Weights of a small transformer language model.
Size: 10 layers, width 96.
Training: a variant of Muon for these matrices, 8350 steps.
Each number is 500 + 40 x the weight over its row's rms, rounded and kept within 0 to 999. Layers, rows and columns count from 0. Numbers have three digits each. The size before them is the row's rms in percent of the matrix's.

# layer 5 MLP gate, 256x96, rms 0.125, rows 184-193, columns 0-95
093:461531540458593545491512530515515520478528522510515534535453456521504479594563458518516507490538493537481487472509513555509519529451495503525495549487379516476475418511498492515564538466447447503490466481510501481544521478497551496476556578492435569541489596518535414466455556425512530467
099:479492517502510587502470467501457503468528483553497523545536498485536468510535515546450544504470532434554484529426495576514596525542464389514475585476471505456542514487540499540475490476553546437517565576505503518517466503439500433412508520510431565512505521504540522530498498488547504434
100:530547497508491571475493464526583533496488454525473569476506489475502535511569550574505497511510484546497530477470463483466569519462445472536482474495467466443466549463530447454548529476504480488418468526509408541439526487528544516438449494471512516533442503444532437550427531386486529475
105:494506425529515498456485473551462462459512497551513379582542562440432456491553506475515503597482538460492473480476515468493526555502506473538541488504557497458605543441436495535476481497491462511509540479560450471485421530524476480480447499544553451452478533482542539493491511556500475492
099:464532484535509487481470509504499513483466534571515581481465528496437495391533502510492505488487514472456423548544534448441509575504474453483459406501470554509472459457479434536459502504461445446487427477516461484526441532516437432490466535496439468506513486553592443524450487468524518535
105:433517481478496530443432539484484457444464425475509512539436498519548552517534469539516380510473528429552541469564467534519506455471521508496518541445498468493463489503535515552502519493536409437542504497525429523473510456466488503479580549493475489523555514537480566532511397490539465502
097:481541498493543521543442498516509464430488522477496467488491570425482446492473509468539500456532522549534579526550508422556541446435480449476549492497525473483493492487504442480560562566509504582579457427497471520466521458508474524632499454505489450485514457521481520459518500553479538464
106:526543519459442499487531504519550533475495473472450449474467578491464510582514561508463500563554509452482464515448471457469437451414505531540484528464589516469439509530522473478489586440462480562506490434498546473565483501481449519563478478417475507509473513441528531499552512439469495456
088:471514511445518499460523543504516538515519494485585511407504416548508556495451478510546505450588481515460551574557535496573455450588528556448465550600461535567516541516493521490511541504433485520490433479457512477507520527482492484526514487475503501500556528516431543527490492485430530486
099:490468429547530448524547522495505475527466521494519545467522549528558447492454457476424553482508461479436527447504482450557461564527553483462529452516550487493443481500481568502443427520424481533490487488572455536487444455518456516522519435487560474441491489550452542586552497484454459478
# layer 5 MLP up, 256x96, rms 0.122, rows 184-193, columns 0-95
102:514554461449514505543525531394561487459488433465606467489506493499512469586460503559526502533547425464557479531494497515514450499534521496500526455510525509505477494515550528510486559429444479487516453563509465495522439458510586502452522522553468510525551559478429482481573518528554546480
103:530484522591451570514470538516566473502506577496532555506541486510497446539536463506441539473549495491523474510478507504560562522529454550522518551495419580507460500482473430559484520463521520526476507497506491536534496580435440492492481480539526562478472584537490497564397529518564501503
090:450515453432497550525517531521455451487544453485485485517489502583473475473458476502527559496515481460487443575523500540482490540460509494532539503544556518491528462534467522517492497456511470513565537525493539459521480560382423503565475561561508540494542511439455568438562537587501451538
113:520500586509474442542490524433564482471535473539416557451489526488489558503494507490407497441501518541441510388539526403499479449483542460496526497465527459473455493531547523541507497506556523482427464434494554468488581484526468460458474475425511492517511472494532551466518517498476525460
102:505538501449517545458483519464496434503491473472480503563551488522535536506547528451489527554509546424517453425478518540499515429499542489451510455436531491428465476509539548488570507456533530498443464636508490552567516457539535440479472498469445486522531437466478509452448512491462527435
099:483470467605448479538537518499478496539552491575522474446483501503471539544496466509498522594505537543497474518500465508450490496503419520484515481467579543484559544582481494532528430481547507415454493451531542531491513504537505535521435505474510547542478520416547452508481384491540490533
093:507469456456538497536525448481460529508442509400528484491511532428453499626438470495487564535483531486492440532454528485491517539515440523515507532512571488618488519466524531487459488518460510520520491491501553464538532508545462504542488465510591497543463605503476494539510536462539488442
100:478565417551508429584534481586501523501441472508558536487494496535508483516542494483494537473444487461525517515487404463479533530535467499464506451537447475503523522490468559510557487516526523451493465535560454547535552525535524473519485515615592465561531458569523485513477516539473531547
090:509508470483395527579524502506570518556477466490546510542486444498518480500579434466513472526501539450513475518493573488490551527400513451526511435564464492466531505481548526513489425563536484514566475433498560496464472493490549455544507542515527484464487503513478484524568496571487586551
093:433489473485496534482528543472521506483476520412496482437570504403564450540467465495557454469525428467502467516498536495493520502471567438534526503571500531409532502475502576480492537529467488550561476455515533469495531447556518501496587437458534459428536458498449538481522465527510534478
# layer 5 MLP down (transposed), 256x96, rms 0.0686, rows 184-192, columns 0-95
101:542496505414482497498529527521510466551541524535568446492484437503507509568547409494443502519552476550506494564483506438480477451488571468520484563587566502541529441523543606537503522466475536543511434539514520550467438522496485507540489497493470543476575512529535486495448565524515494545
096:539533604490505537496420539456487481512527560420498525460588482468532466484515449510429509479535497492498466538518510517542531531556457571533477507510488549509505444536458471458516460503475508462448435424504490546558547461479383553452489522494540574477505506475528532530498570512476495533
095:466493424544481474427435485537608458471442514514435592536533548473527431484479545487485536542494536477441531500470436454511490499453453468513496453454517513566487482562492569518506527532484476509478561513432464498484544467482483479535454485461514530578519567448478495551441491507519554500
115:522534537549487422544478456455534496467558487495541576496511464492523512492452518494515430445521418491468497485534530447477386419545515480486443423476449504502471473501485558479521418485530513489505490502499544552475565437563478538516437505485452475498503472553471479445434507472422496515
100:442522621474489503506491481546411584471545463508506446443506530434481565488452507562457618515476474483497488481421493471515434493503535466469507546477499553474506529473498467433498460449514490477423473464512499550503445435500525497508497481523542458526536545547496540520543456542520486530
099:550465511502519558531550490488567520518585517555545541537513513507456487481460463514495519544513491520528478519567508467584567525456481469429532533437490466515466529483424549494597427507447578453476536497482556475516559449486460498531504438481473552540493491503465493437531534455539572478
091:472536497493529466482540586531489493525560480532442517519456466517519528429496556532554516502538544524571516471464559458578457503538605540434512524415453521489518441559469528517535494470486496547489563540471515487563562528476550486421515537469491482457504522596513484510528484545518536518
101:517484489461471495526480440484504517501489513491472519500589532560474510493455539571486568455589500481580396557505557517474490497491546465397521509510560484428473451544505468535510546460486492474486548542509503452500454449502446505474462499373505473482508549508467482507487550458511479440
086:497491462489478483464534486460554448462399480556533446491544500580490467494561534480470496545519460494451534458549573459496451587513488556491452499464542461461468506508471488499502473541471517503435460422463485492488519551522451538492449462437452480464508506471429408502494459441560506439